Weights of a small GPT-style language model, trained from scratch on English Wikipedia.
Size: 12 layers, width 128, MLP 512 GELU, vocabulary 2159, 2.69M parameters.
Architecture: LayerNorm before each block, learned positions, no biases in attention or MLP.
Training: a variant of Adam for these matrices, 5908 steps.
Each number is 500 + 40 x the weight over its row's rms, rounded and kept within 0 to 999. Layers, rows and columns count from 0. Numbers have three digits each. The size before them is the row's rms in percent of the matrix's.

# k: layer 3 attention key, 128x128, rms 0.0784, rows 109-127, columns 0-127
# q: layer 3 attention query, 128x128, rms 0.0776, rows 110-127, columns 0-127
# v: layer 3 attention value, 128x128, rms 0.0747, rows 64-97, columns 0-127
# o: layer 3 attention output (transposed), 128x128, rms 0.0764, rows 64-97, columns 0-127
k109 113:616488557508494470522544483489463526451358558507489492453454413538496543494525545484489478472465538511499378515524485559500517504480505470579438507508458431496484451452493549567498472486529510421484549512477524458575519542543531503500511498510446567484494472500514507522508476515569474540534558516514507485473511467456536571472456496414460491556530487506517523448440513505526493549496
q110 093:495478563509499527546465495527553493532461555474456475446506499527516546539532503475486510498401439559418480543534516552566508605478520487481483528468528515417493509535445505532490466527537465528515442461503393496492482422492501522496484508576525463456532528470416445510596509518511462558541528520453557461453526510450537551525548558527532554493490461516504530506459463472542449517439
k110 101:620492541521572499526589485458469550491394524458498488463460452545473561471469499439488494473485527511524473500567513575536466514508543499503443569498476432521500443487511539559508420518517547511537538549484448469503502577515553522519455516529441529473445439525509453496515526484568488525534550506469493439413489502422535463485506562449496460534517534503560504512450518475543499495504
q111 095:536454500499505567529532575516486531480488533474460566464541541460453479507522518505503516565483523521520505484453474530427528481504532522499491477509461503458487511494455548468518579468517471560526486407503490533509549579484548475502540486436416563471549474542457448458428477552476492504605533446483450483526426539555472506496449599516503497509456526552501381474511516486516512455562
k111 087:607476574520508467502532474477507472507378577525450510474481508536519470421515525499481452498504533521552440474516476532500562493488564454527539465477479522498491496483417555500498530503495493452474510478495525483519465608440520518510516532475455550490528578488442448482481470532496461536531517534516476468505512538470518594476378547477450471545415522510528477457502513564470568525485
q112 104:430456559446506526497498555489522580487465516484476439519616542527419496548502529554508496511591563541516559451481452441482429507448517526536548429493553502482437489477506520535568518448482438479457532419498480519439519513487594509489517497523457467467502528443493475514495533550568431503487559493474468522519452509555512535496473573498457523555489500480480446487510464466454500521498
k112 101:547532524545532446493565513531513499532319548558434503456483473535488454519480513489470483473541503498520466502493488565501495500507568496580498502454492461479446427511542542525493430486477542503453533474458550489461533554469556482481491514479392536496494508488486498521541491528555469518521528553520473479489500462501480597504464542425443452537506520484542516418486505483422504563479
q113 097:482552553479488493469493540462526536481565499471447465492520575484480457484509531499556524524571573503512518495426469477478448490413536465533549404511597501471464531460486526514557571526499483481491528452463447569476540465457527486532474488529443517474515574410482518528480493520502512538514501502508438503503507469542526506438560564527485535524536492430576405569475449465502489443536
k113 095:591475546583506460494544480531476547445365518508455504458499508528492494475493525440504499500567545492519408491518470589456540491455560412569508499504485449496489425499541536538504486461500457464451531481468508508487531566483545481525454537499452535451494520466439497558556494501516535506499530538474476495450495461502512591497514549463447420555536490521503497416443512529513513509536
q114 077:467477588509529443525441517497476523503515528448482419453573529540542482454501464495511441539512582465436491516554471471502520474534480428512527510598537478477520499451454455556540483468535477504501495483465471579495577520482464495532559491569456451444600488492510515453463484475517434548515499506556551497527505500523478470497532589468455509462474553447467576467492424530542531504476
k114 076:498459473557570475539387517573468570494451542470554459516505460494463475518518457509599500472494563419520475528521447493524525551470540462488589497565545434466517461513471536568497518472462537475493506493513492489480498496525419472497517532532505493493539567497472514509463467545497443537513463563535504519443552488517459425564569536463487476419534551469585529446484480496504505495476
q115 100:434439545536484546556522530497512490493452505472461495513560498549451538529525483525481468568558537580543512441522432454496479575467509513534501518475545508396463495508529511479585520490486477505488527496514444543426480440487533519468481537541520465458600478481499561468508515537451457513476534550489498508460452537518558418562461520489534556575437484541436480503519452516478465573450
k115 105:591476535582510446487546467473517529477401527558502509477395453503518499466467512495445495478504534448488457500510495579518468488523583517527484562475428483482491386459542553537515446518509555502459459531480510546465502574481527466472480457545413530467453478498490474514513518517532414555523511531522467525462522488478543578495428532445488453472512540497461543494527503494475563516467
q116 107:534562438528506510521531483447493413485503460522521577456445435498529498475531505474483508497510519461512441507489506528509577582501449494503516499474521486510501514498441572421453494567548569483542467579432525540576524483491426506517482473468521476534535463508487502516441425468522573490448434480539516529479573506458525407493538482516485470469446507417537508579508540563527494460492
k116 098:442477428468480549467478547466500474454620473483571521505615533456532512523497456464531542513491492510482539528474491375502506524528454513472564469511503526473554570452467470487496585510540428501492486506481470551532482409553460508529481511531536488459508492514469463505454508487501573474469425470507509533541505542522520433535561464545554556537549477479487526525543512533495458454553
q117 102:448515522515552537479473532466519483500488563481489520486522544502575462514498549483583438479519484547477460562592536502443488502534516417452558499512508516516467509542499558560394516522486502440442441512499428489454529490519492488489531540407483490458558543462471442529585373544514486528500487551445546438478500518497491517482432488494507539518476549523507462506482449520537432482505
k117 096:561521529559503492519530502451474528460405540493468458484503432512475513510471542540492518465368489510523427582525539537526452501529492523525437537473460482546465460517522529581481483494490542480579507499515445465582523527550532521519478479481476532501469499438482431531509440529597476543505522493508499539497509520482546543414397462457536529577513506474539533476440516505525448527507
q118 103:526481424453501483477549498497441480459477475522578567488404499476447572468531491467501508495449486496512526513478513544509543461492443478518438514466431490568539475534552489492445490481511528491509466535494567373531472504559452512473522534454504542511484461524543543495513488495516582478517458509467531523502483410467464498581493420455470459520586423518468508451500563449551475536536
k118 104:411541450420462514510437547449488471528678458482509489541505534465547555514530511517497541485434486512492580491444534426495456487515414535455473480494519580528533586548457497444494506542520504504539480544496491489527512420525467515487550467496522456566504507488540507481475488488470530513468446498511516489546484521520478406528505499539483513508455434488496472524528491575468455514503
q119 103:514516401496486597461490529538524514436517476478526593598423520438471477476481511537487510555440506521544518523498504547457508505533499495495438511473441478579535455562486511461463524442501543529549541491492508411495459538549487485462462519454509597512499457488505546509528498530469559486518510508460494450497502517529432503549470454459486513501468495545481418524513524428530460503620
k119 095:490498448469444519494471442512524524459457490474440524558520505472560572478571534465396428496494492502555492495517495527506460474518501478508440489536513539568506481519471486500521523512504577482510548515464558441541454586512512471459485488477556509543487463506488507493472485497491508457514491570501471495544502602502559545426416507506461579571391545534451444563535552520488456539525
q120 111:595487520483526515499529415504483469514505463504533471466445477484485495469460471455467565490430506464466543481463549483578574510518465531540468508488487517530504499462517449449491435524521483555521471586451551523564437515471457550554475475536564475570448456569597498450451525428497490495524470511554536535523500494447490468556543489498494417471531445524501587523479542493467524551462
k120 111:396535464455531586443459506521536454524624481468561520526518577434492455553502462510563543498517487508483590484509513418494484506514489525441549496508536551486527567529475465413472522510512438554453454492491475523451473427487458508517487513497567472517505527499538447480481510473409501484467455506485495500519513537501456401523525516574537515440474494520484478571540494509485504479510
q121 085:522524443521505487535486408524500449547504508551552537470476493448585528517510580455465507493433447474392497545571557557481559492521483498449464562457439506509534513563511475500518448578522482534518454493501454477526492492520453477520445458540573511446500506543480479442554561445419543494511456497559545467528563517461477473498580469525512516450490513534492545508526481499534497553446
k121 090:442432445461513548483464499530512528500667474487515540521536522472477572562506522481604484561510478537482553524538473500487498551464473524421477512474501502521495510485492492491506496521464489503503509500534441464525492436588439513541422526504584506447528436511542502508485494501434507501473531440513559539486496520470530378481561486520525557484479469525542507537470502434564479502518
q122 110:514502439496471494492548483528465508511502494541570510520515501496442519518487503582451505509541490485556536455428459515553488438457442585529447514459487494571511469515507437480522475461509488584499606458502558505556515569539587488488532438517455484565415468510526512465463601455487509423492506457554478531599522473523474527502527505524471467528503487490497420476546550476505538505499
k122 102:426513449476462539468469512594519445572589507584492573513510578515516459539543467542495496512591475531496561456447481494502539477441465499513507457458540544490485544539456434433482529515515466526418526460491568512484501474509462471493515537462514478546506556543534547478530550469424535490484483526521559481533514470524422502588548462504466506498492459527473423508540480477495531548459
q123 099:539450458482481569416502539489476534494519507491451489538528483429442472473472468497524515498427572484482503472505508478502437538525460614468479442510439403477513513456522511499494429451483434565530568418513493471468510580544502511511492476503435569506482463549469493523433521546517521474482494421488471528492486479540475558493584509482500544507521436447546499495489539476484509471603
k123 091:512505515527497467559510444552458502519382517527469474524554505526483494497538460421482422501543565481515454416546452485466512495513472461538435494461558457483480513587464531443489459477521519535500594464495527501457455543436546496466572503475457488537557482531429502495495549465503555471500569522508453468494518518548506461457569612515481482516448506515471441499483514559542500546510
q124 111:464414512530534486597539489513423455488464459528517529495499475557473565488526457516515537482505566571528510508507466461518569556485488497512437517498526526475486523455580515477518544508483557478459480521521502485469458408532522530509475562510514445422556462510566599458514487536475519496514535542490500507447412452482481472540460434436517501566555451564465554499453501507541525540437
k124 103:439519516476513516564490491443504483502608421522523540529409521476583518518476511497542561478432554491518598539448509466497466495543461538451520495479521539513498556430459548468483494537532545495498410523479458512509531405503542497482513456548479482522496487514528514469451417513497478549542425538534484523500498500530468463495437537519541513392529535474472557553536471516485519465439
q125 075:511498528492532481503430398498483463499497514522452477495510523517530536466447521463478518463493449514430452482550541498485509457502504424463544497483450554524508528569543501538455487504533540420444488539510490462450518504463424497457481545452607480487465524529488457520587441498491508558541477577437579437477568507475455496508462491520472516566501464556427558512531436549531495546449
k125 078:492554499411512464497458464496500559494612440491500448545522457470494502483448507547475535529402479532452522570454549467533482493489476522425489510450493589530502524516519516457517504502465534511565481507512451493554526444533464524479428519469540517536426466479524554511444477477488503553478534503481460509535493531486508423411492446519542577565493439437543551552513465436502486459524
q126 101:476548472448508490462518444477506462522539529520524525478494492484416499515456492532500505480534468528540465466553546518532459499503497498441535461434501550523531532543532531533401510474492460457469467519508514422518423464557499543452477526455504493534405497553479497545617535510558608457475436559464523512541569485469491492539482432544527497613520479525506422503481506532543507521470
k126 096:452571510422450508519499481502494473500608434513426475456545554469497489506440481531488574519428441524475548487495573512541422506546491559470442509457522613490518559549533514455504486470508470491499467538512479462527502452560508550501446472482487476532441438495537541545553534471497587464468490515505508510568492522506493472483482448540527556599531467468489483539492543529505525494447
q127 098:544517539504495531581472439476533472472454485451500466396458482554491523510513532505442527490497439541473520504452534507605548580431524546510449573479527528425461510448476517471546507545527477528518441488515424584539512404454505532538445457550491430493522482468529497492534564510485432544498541550539526498512537549502574500541482512506543493493509444522516536522475521473521490513432
k127 095:645463503502604518482535459486550501432417529471519540404475491487476533503437544421539475497564529506492481467529498553540525464497566468459534545533462436479498405442513523516467452500496492497472459518461463537457491567480532507528443500562438513495434491539505486480516556544553496516491486473467527418469490506468508506506492570469524455485556528543528511531485476461543515478467
v64 092:463486452598504563562453503535533544488497480519476575515580531492612512510526506523480494464496504502492488417587457445542504594548475500469543489521470463450509455540464452487508474566458527531521503548504522547475543529504533489485432502493548476567528519454455506547493514531523410491490486466525495423475473543497496486493608480541525487452437502470483498439510515521489422554552
o64 088:519429487510466478473541482484467503486504562552462427500466500568412465477488494487507470588456537452573481503467527496479508408415494518451483507504550546584472521447523615510531446467457524442497528493491510451501431484502561553465495521498416465524540510505552497483512525525579529523542564560458520488451487493482495510505512468502496428452575509479521475554507528550500570469472
v65 106:472548437491507559532443526530498522517497513479466536509486526491512520478510565499521432498491429541462488528495588494489484504500516400494537515533463469517522491589438464522487478500456515460588396481447510509505388451506510510495448497490477470564481524473488533529607511531513524462493521471473504528538493484469492572522505478499386464476495470564390427488504477486578468515517
o65 103:504445477526520445466554471526498501477548498536487468567527497488487515490470419501515534627484542435526497494520527481546500534477520500480487484445523511464439522440538565485515493506541498461440563562499506480475517571492534510462477495499482487503451506496461466538437519521528462467536547555461542518439521411418511485517563511485610465514476522424536517495459497583368529477480
v66 094:531532543481535514429502516545530462442500527462518435486528448422476471524483484492446448520508390491501501506477499489518503494506487498520546548581472545494547509527514492497557506462441488513526435472491508546476466509472456559508460378572518474492484566488498462542526520470566537519456503540440462478598481489515490455555500460475589549534501503504414536557460460485573505512413
o66 091:493440435527537564546492492462490536496560504535428535547492531500475468483469460455572527534501515449490466514554519511488504502514485509438489461409526460488482491459523530451456503557586511556489509501509513451503509507486603495477526502452399478506431532491544507504478494536501487451524531408490520504410472504554525603552519508540447452511452502454515440460502617507465521536536
v67 102:497496513495513449392469554513515445540525481605511523532469503440452511504499430462477465517581515452495454537483429458464541504518449520543527503478448568520548462529530486481471493514395474492502466529484469567443467527503481484429538548488476508493534543481449504500537515514441537516446573450444507466584460478494494556555508438488576540462526445499477551495547534452521480489561
o67 098:545512491573517570546554485523478509435442506506414500578522483519542470495547538495614560475491436557477523482543567495442471532471527489455509455452565445514446485437480609445520548505499508533469509493553526478468489466532489497518468457466464473521471489509534509556529437522545450455550511535452475453473555498488479506506509455521469473539492607470523443488454443506483524546466
v68 112:488566506448491488489475575518496526521487554348458489519492514463475501525559501562481542511475456484516480518553527510444467478421511552452489598478483487457523486528578491473489519449497488484530478500590450452426435497474521437458469557480494500453511511500483507524570531569478494521530566473414530584463528524539498507553473550442555491557489498476525487507482537505559459513479
o68 097:526455501556306587490541462510490503459508482539484580511486511482499471530505480457513536464555521545529495489506457540544452545554463511530491392530507442446493537570448518486496482559506507516478523474462353540500520516492509541469495532526462501493506487505428510535495486518498505514514464543502447456507510449593527547460514474536507561523474486501500485521508448491501509525542
v69 106:515516531547498547483496508494552529498516470502474525519577461465543495489506431509454477479513528457535493471556460460507524590552464500522522565476464513423462458557477459472533450520464544538494556509522494499489473496504483562457462467566559520551482495490415502544473467462472427500505536543511476478530488570466527477496574445541591506466430500449451568437486589537491398483563
o69 106:512475431522479478500520470492465496480506551569425486533463506557453424468491533510573450536513477471564505442533503511438462475419529500495522489496530513625513502441574627511521521511490547504510482502483531460463469466501567512478526529460389468492494544528587493439535513527539511501524540479471498476475503485499507474503473480516441420515552512513542415518527537534510569480449
v70 103:515504524491502484578520434571504542437532463534535523490472521495461468485456494502474560496508572447449529535486399525529480508526498549531441424470571536580446507503533467510561520532448521589497539499529492555480577520498533534566477445497505498520510467425483470484407514454454490496539533494484517396484506486503477476522489528557466510497469543513595513521545422479450507468548
o70 103:439518522464588517515429540494542470562465537450504511466550501532520502517587540522455459429400472507455464505437522497453560449533502507469543573505462490475522473522445485529535502478476413508557491434544547509541504514494511484544567451507488507472541497554468539483528497487448519524484472421553485578552456560559475497480503510442506523441507471510426507482485590444530496496456
v71 100:452550460582502536453480511485480520534496555497536499571528478499559494456526484494509448447524445516528466478546488476485546468505451446537580489541497520449543485559472468548479528519457574497576499496524512451497423505481484451473547546477555497527523539470426538535506515525459465446444503508458484470550513525479498592478518443512574535481450453474405508450516532516607454476578
o71 099:535433491539541456486551440496536451453461495510490474559535490520498525482537499536515536552512520497490524497481540470527483518449516499476432471474542482560458503416505608476542490493505508468419552488501495487459514465549568532473456497442443467517505514480529453493524507515583518503583543528429495475468526401431482487519587489516505488548504559547520430559465459599428516502449
v72 115:487557438574471497440561543504511465496470467523558476522418500535512511498472452522512518464505376467508514458447535520482465394469498539506557540605521461552558469578519449498446517442490501497576514476523511486509467527478465399514529476452470501490578512495534434544450459523465508456476510456476482419490548448491493475499485504516441476480506586511478510489482497538476545506504
o72 103:598461530472603544543488442462523422506421545480572494503569500428505580529554582453486519466482569493414462528459516521567528507538481475433439454506476454441490493451416545497533450529526492507485500471460531503492493464576494515495479452500505491457465485491478548457487528505514460510589489497511517556473482498480480542529557489552548539458510484477515460492497505501497435535456
v73 104:473510455555485483469536520459536477489500458378587520575488499538497519492511409460507545470537472447537473489453449486491489383461492548513564495506533463574514457492481472526412554518535497540496551532569526511558510533497452408482481551505528502521516491530430481558412514465455489451506512486495496461495561561516497493489540519546529528506511524458505499542464587531474527489558
o73 102:601476547500514516510505483462508406513426565544571483520545484444517588537489595520520462436495541524427470488483555575525563531512561457471440474550469485487503473500440508502572489473483498533516422452455521510474471432539514497535528471497502467447528488473543505424579513496557461572520472447483503499495414509513464521527486491533499514483514475543490454494518470513537435546466
v74 096:509499528442514499582477500484486533424504455562486538478526537507485479498460517472446526546535517565476522522477508450551456565545546484495452558572506534564492507432530557506525523466433476457485438501464478564447482508498510583588494461532428537552501475483505463538487510485536511560494479457406455466539471478510488505504525526505450489487531554511563529569588404464524481433473
o74 098:433517507473502541496501536533484508527525516461464494527525515490495461534536463523501503496434429410471498534501507486473513415574443562461580492436480520434498534594515441471472492551534457537521555458561466481578542576479519460515542461439498516506469496502484530510441487517433492420461499473546539564519511527583494515473482504471560523447495495484441523486452599440469494508554
v75 113:511453596485499538567444505505504494501497520410476406447585453560532457504528473472505511511419585546543478541513494499483488543525496486488507437508559490409461494439432521490448503543546517510479486524476488461499552497529490526441507521484566482515508493533456558499484483494520437490546510500493492563507472558463475542441567528540572509472428438438508537455496564507528450572510
o75 108:486519433542495423459503469487490503492556479525485499482398514471478483496471488573493489500547456543567530491534495458445470482418517476561492554511495567613500538505586478519504516427473526476464528534484523475487494488425539516492527557481442515541488533447540446480486536515522590505406488552500509453530536471459533439488456496466493472563545553579499466560497469525511511422542
v76 102:508540459437513479437468582561517496536490533464501508506455519464482539500505484525528493498466417455484485538489561572435519418486518475442494576489522506523549492512543426510437552498466465443444439488477521486513419489499481423481491601481509508509484550507525492498540520567505543516474551504483492524539504490502475562592519493444482454517532452592380431537513505480478505489474
o76 099:495471481580470544529574470484465482470506494552506477566522526474514526529476427485535560515550531551459519515501479486548483562478494479481493431477489477429459489492505566455535480472497530481463514587548479516491511490508454497496447497532528482522452456491454489614493436516552445489503509545437513463485501459423514553520505517543581535490455558374570530469457421533493481568537
v77 103:572460455489504462550467464650514543526491464545462492481549482489466453493504499517526507551530506459458560500529478467463563612517529530478493519446481525398501544481480480499529463503445482520494452462479485532521476469506532596471457497526508480470472503503499518466566538481509462527543587546571517508523461462514501517500571505494502494490444405486441472431560546459536432470505
o77 101:380514472497453534450493564519445567474570561534366516509446506545518429462485463445488476574436477562555478506511504510470513513443509483524545522506537497546472469478572530488497517524491498499485518594533545516514512528456481473503547482540485521555481488576457499525506486531450547499456465480495477458534538515524517434461448471453456452544539529493535492467440507472498588447476
v78 094:536487464511501505501443434485527518537533501382487516513579500501454508467497486481494455495461449481512484435538535458514437564442501517497538493418445458458464505505450496517459514540565460494479554516528527470565468472487541527450425534502473509592385552539468513510513497532518440496553431520550489467468564582465543486510510482523535438490469483508467474431475597536499481492481
o78 097:448488430497462439470563539506454477479562566625475478505430500541470485510406449532527448561530578458577523468531463530498529512432493501481486524557527554553546509475585547492500490483478564493455469580462507474462457484462497519468501534528500494497543501498563442447517517486568524526455557502438499476474430472467518475483500522550461477501532449471534468493520471564504527468526
v79 086:512456468526490523483470500461447517524514488486403447504494478537565436582537582546474464490505473559540518502436580516519517434504538492533543533534497497513485512479476476486487501468619506487517496500443538481512475469472484514485451470473445491500434459554537537436572528516567511488503482534531430583523437529498535465473469476480438451551498466583519457534441521534567543528423
o79 085:492526526464382526465499519519511551491546460544577504464520509455467576464382444435507497578496570460504482478524524515541484532472557493511442470529460584461507513494538438529481516563425503463542458536478474565501510516448440487482500588551536446474579532441471471468454509492531504535489508514492542470421503477532539499529492529535488488487505471448525554472555489516458491467544
v80 101:473494537484506492504504536500444479539485514621563554508451512499580586485499538488547548484474527489475490510475469508487561514530473444488475510441494507466499514465479545510459548548462528425470454500500488473504545532532552370484610561469474501459579472527600560483526466564434503477489512498543512526524421436487492582510497476459504518506536502537489453507522445521513495465531
o80 094:503460505527604458516505504546554508488442426411469467504518509522480484497525485538437514458539498555464531511481518458514456501484489498525479480475485491512462498475529506468496509414464518471491597496527559514502483477525447502521421472443545546557469522466471523563475500460510518457510520623475508471523564513362519470520535493441519497515504597493506557557458394500513523527505
v81 094:516426469470485415452458465544491504576517498513469509494489505539433495477522448546561498527465556436428471514524541519458578484452517557506534436525494453447492510467450438484486506463556468547552542476509512497596535507518501545445405572491526513411448525557537547439483507508477450524574519512539513519504541485508498532498534492511482509524519426457552516437548510509556565534511
o81 092:480597497490466519464513549542471549483471547542471506467451487469563529481463523438466528471517495618557545519465477528509526558434519464505518545567543521504490468463488521517529525537458456510442415631497546523467487518442407497508557489584559501567548471510447478464566519500527522506447491461524474454495542486493490471475447487512499486521484518534478522473451421465521488458460
v82 110:493526417449507524437500533485551460540479505362496530537471481469398497515518432505495459499546418476568474480485537504512475412450472492508497568529482447527540459544550481490422480474517546478565500542512509474509459478481447476446445515557492508483492533494464484545540517513485500515449521484461477554473616522501489465547447474483538455499527458494494509477446578432565494525499
o82 105:601494473556436525500531441429448468485542492603538548535472494437521524519444530497608509532528533507506511460527472569556510571517519534498494404478570478458508515505460539489487495527585500527432452503469453476490498494531496541459492522514462439438459478513518455505490489540541420494507494463471525487461449441492505558512515532581508515526462493459511427490537456547439478535477
v83 105:542445517513486505516475434558481510453539470541504506470534530497537456476495561500536552475493602520432495515509439497563510589567488487514421446449527558497453531471437459514554504537514560547522509468485506481506550507528565552585502455520513459526490424449580522489469535478495441461553537535506521440491441493489507525472507530560447462485468494548549488519526389467459488450507
o83 106:424505530450547430530465556541543549558463509450447456419503504552505508505506481513400434497421478490498491523437530481459542441482516516500553598493449527516507464489545461528520496488430426472561526492544550527540501536458504484519531503488509524529558568560447511465491518462464539511435478488559514572516484555525517493488490524401518487461526491492441553482485584495530532461493
v84 094:491505543538504534433542507390488473451492512456641513557483530492555500537504510486443578454512464474534449474442491475522457452506484477546562494569556468542520490471489521501497589524535500473518462550550531514523550516500511407528546513514463486582582474486486539533449483515440494482455409476457468425505490520490489480488526485522535509521518551473548513548465456549548505532484
o84 088:587470535496586475538489504486567427524442504487552455501558524492463596520470550531489502462510544478420494523503562495537529463548520499420429448464454520475500503505456474471532483452502493498543525390475531469493459470536517501528451515421507493456521556417550497444494508479582507491560555506483540542445452520453494558556537513528511538442475520526447482535511501514470448537521
v85 101:508489530506498440523505502533499510498497475491502460510514478474374471485467400508507459563522491438446529510509498491501488490434511561523471506548536498523504499473591460516534497440466445513503548451540489568433529502505477565513443526528503540460510543500472433498418500503472487579563506411438530452517569506518470454507467497496526490514556548376590580506526486469483523516479
o85 109:481555478501547607504507492474459497515474581499490559512490503476558469534586551475521552413481452528504493516467457540494520471549440509447553488498526468468516511529379520489472475549564454565446457485507473481525525527494513504481555435537484513489463439530509547516544469525457510485478474409527457524545486494594445531468484473552509562460455461561464434473507554446531478514490
v86 097:493418446568480540505526497490515444456549457484572498506544511486578519525455548442456482430508589518518471544432466523530448508507514456532534381551459479504476492518413445517455514527538505533447531507429516574554493543515496532513535475534546539569484511515470515469471532487560471423456414490535469431476498542473537472466530532541435483505506524516500493471559464497498525525523
o86 102:522536586419491408499487565502501535513475506542526432508555432516469542524453516481486462542433490451487463516498593477486571466484562508466447590521493569527503469459540432546548539478441479463564421525525556483470475471490515494532512517498522490475573531458540446445506538451568489553477521443514558548442442571528504498516466509488499487459491434482477524487491496524512461491482
v87 108:480590487520516549507481543445490513440495476496449548490556546511578569512496549498483535501457546568564510491529454499508472503503456481541513575487491521456475502506489535473535504546519555475462500513500510455480523505532527455452623440466506549578522438475490534513527472498503476432426469467506502552537466520512527519374510531499465523527438544487452489430485529568491425490587
o87 100:510465571497461446477534422496507426529504485447546425530556488531470502509550495492459468535553441440490460460509540432469469500538595505517472465548466515585505541503534478562515518453456517451552561458471503514488475447563548519469447551440486525453558491454511474489475545489505554470559526573524460489526569463454489405496508504465519483532556489570513524565521484515478538457517
v88 102:503478434549495483436521476582523480539490544514592475523509460501461536476466485574536420454576400448460497454550461520522523463492476505493503406486499500513561537541533499558534531509488483608569579505528496499530465502502450499497471494502518481348528547451516459484478537514454490473464482543515560448473520482508517480524494476509512563496527468536459479530496498487542576503504
o88 091:517441529497513494538490502473526533484479498511486545430521452511509491505521524431483511478407602545500517543439509515531578491502437520480453506509543440479536487438452542468516458536473517490434465489491449514442523459535529536511494464537531477562513499556486480522584462493553441576596510418469436492467469513543515610534575483541460489549450478494508469472508487529507467535420
v89 113:497435510454503476440450486489495524509509498509473492457462453489475507475535503474509494522519656509516438519471468479459568596508444502511528474535462487458516517417439549489515474523532511487480527505445493614537558446537494590442544559546500512479457528584505611474521493496519483507496479542580489562501466511524511541490460493497530530522503403473487507434527515498529478514517
o89 104:504564505511393468475526555543463565478539458529450485507448481542560449506398469494522531546555407550561564498531518491457475539437566481567510546477563538554476475485554469495473582478504519493485434569512528469480470536462454496506480531505535502553528534455510454493532540491544507488428506502460510445477529523480513449469436504470448450525502540539511530502472412477500553477487
v90 088:515471425500514527463428557477580495493506545383431510538526481439503543509501522552469438517496431505546451442539502493502457467446520528475476531503457460530549474547510501501483441502552500452503536560487491543480490473494464499485437519541516513551453477477496459526562590493577513506419446463489466500482562570499514378557489485472477476551479460481507449509506578489489454512531
o90 078:542503511523291525490577463460427501481566503590487506504499466530470486524446467447569490558510535434539497500530482533542521522525486504504523466531533513468503534519492477517476486537518521495497458508472362482494462488461552543446483581545474465468513498487528487529489475528540466539509522480493506479464433491580527561453478507576506504491492430464505496493522494534523516521523
v91 103:520539530491519478494504526509568435600488488555503512513489496517399482482512412500471503519511431509514475473462508496424518532454507528498565563508505513459528494479490509475437505473433429458495456513565505533503425458458481499440497548569476508494496560517424520542486466498423532528519527476475484511499520467492515554523512487463619476503511424472459578485482623484572491487461
o91 113:524499437530502567480520517496443502445515557536480539581426543478534479478486552520614546502543508558510559483589509546483465554486489471496515432481543433534485496513531586422514517524562547572445512521485531446460505501506431479517500467469496508493433477524548532483536464516494448478491494521434518457495521467492491476507476461568439484542491560490556404468474432498451482535467
v92 100:484572543454518458541532506592494486452523512500440530466388526511460467488509564508549526553466508496447508505475525518439516419499516470500522486482528552485470518466537427526487524462429470455486415462505488453475454514499499535512564524455502518450533508497502481548541501448527560519497580529510519522540504474541492595472425556511407514508532495486399466440509513486431485429511
o92 099:479465524499474522499472482495495481515506506434521485574570516447574513492574440470437548497523422532457491521528496499483495584514554439531506526497473417472491472549454478501561501485556475545542532501528495539521577483552514482521519463464526560487468435534410503520495516537400529477498430494523428512605548474560486421474487511427536545519456495497509573487456485451495479520506
v93 101:475596446598485512504545443490495516503483469460472521529456542582503522534490557498525522479510429528500595437531503511517458446499531486482452444408527539540500490586523461513498480529480475558502568551534490433536426525483497438527520462460481493485513446434472470497523514491501544428515460497549548467491526557502516435504493506520423478536418572562486478502494544524435490512523
o93 103:483434534453502510522503466487561437509517517499594517441596496493455530460565489494460429497432618411472419485479489494496557492531502524504497519587420453458534519520467512547562456487461508485561511448459460534505528451531527516511473488529511483459540484537477508496486471495450479570618491505490433536539468487520508486496558494512497535488529397487494508503529553487497489507472
v94 107:553486616466492522581482444524491526403512500434387486479633498494493435518486513469455528521445597583485559517538521481515497560551506476493469499489527565465443553467539540485540501463506462463457465538476473486419488509507531567585484498479492494517465487471468519476492531465535489509541453476451496570512480541489478505486515558488515498485499436464514527479539498493498456475471
o94 100:384526461500464491458497527512485522522570516522476500503453530510482452474524455542494466538483418434543476501523469454419452425530488526535567527479479528522526531602512432508502497508500486526525564465530448494562560556437538471478567530463468527511518487509483461523469448537439608493431498499535481495536537496578494452485467512474476531509471483539478489510521588458497519431578
v95 104:468505477453498511503527540435509487525486518540407479474459496522449537508520494479527458545438564549545456527492528575502507503490462414482375529511525491471501488475495551461469449526521516456454530475457480464502515457490539482437601475479541516509539451524545559490529440465516518507493584520523504630523572497502506485484454492477398493481495497542504502486470577477472468562570
o95 096:557544506509469464496506427467498470538549399480544535484483460470535488511506519577540513505603445518512532458533480461468446571461562526623581511520489484530467529505571466549473542467502532470494477537470494526484497499518461514469448544525504520468431493486485498522475548516424441459473465546562483480532546483406505423469460520498561481580500496503527506524527417476503500471467
v96 100:493470496497520563493464499523538490538488526389453516482570496495546506562533549531503434481497455543524498464530577464510466540453510539495546479546449454476512522506474478518445485499562480497512432493475509487529433486515490542427450514504514505519416507551488547468573551511523477512424466535564470516499456541477544486502518477456545456538448402533456490472479606478585547564435
o96 102:469495458507382464474521537485451534462620485585481492509451505506452496475373429446552486599499550490586502483550495516511515523475499492515458479501538550508514509472569489489488520519496563472485501582500481483474489469426487531474476564537508467510528530464538448518477507491580523501485531537424521448434496475515561491517490512537465457535509507446553491498498454558456505463543
v97 095:525433512570507548537508475475545481528502471510532502495512477575552498551538511539476489446494500498524481468477511518519499570495505518452552526585484434455466493448430555482461500529621458517466514514441511506554584474520509459484552490513464463497525464550522535485434503563476441440484455514563469528417433510500528466480602492484529476475470496580552487527449537545465534570462
o97 095:522521499466425466451443567498483528496518479519525486436428515507444533492382552476496481519493571527529485516500542497509500455491484486568451491524465592511524527532578446505466475470430559430528489534467516495462434495461411512500477574532558491507519558449526512454518521454564509559472525577479576494455498570486551507543442507516487439469538516474517523522544467485553483459515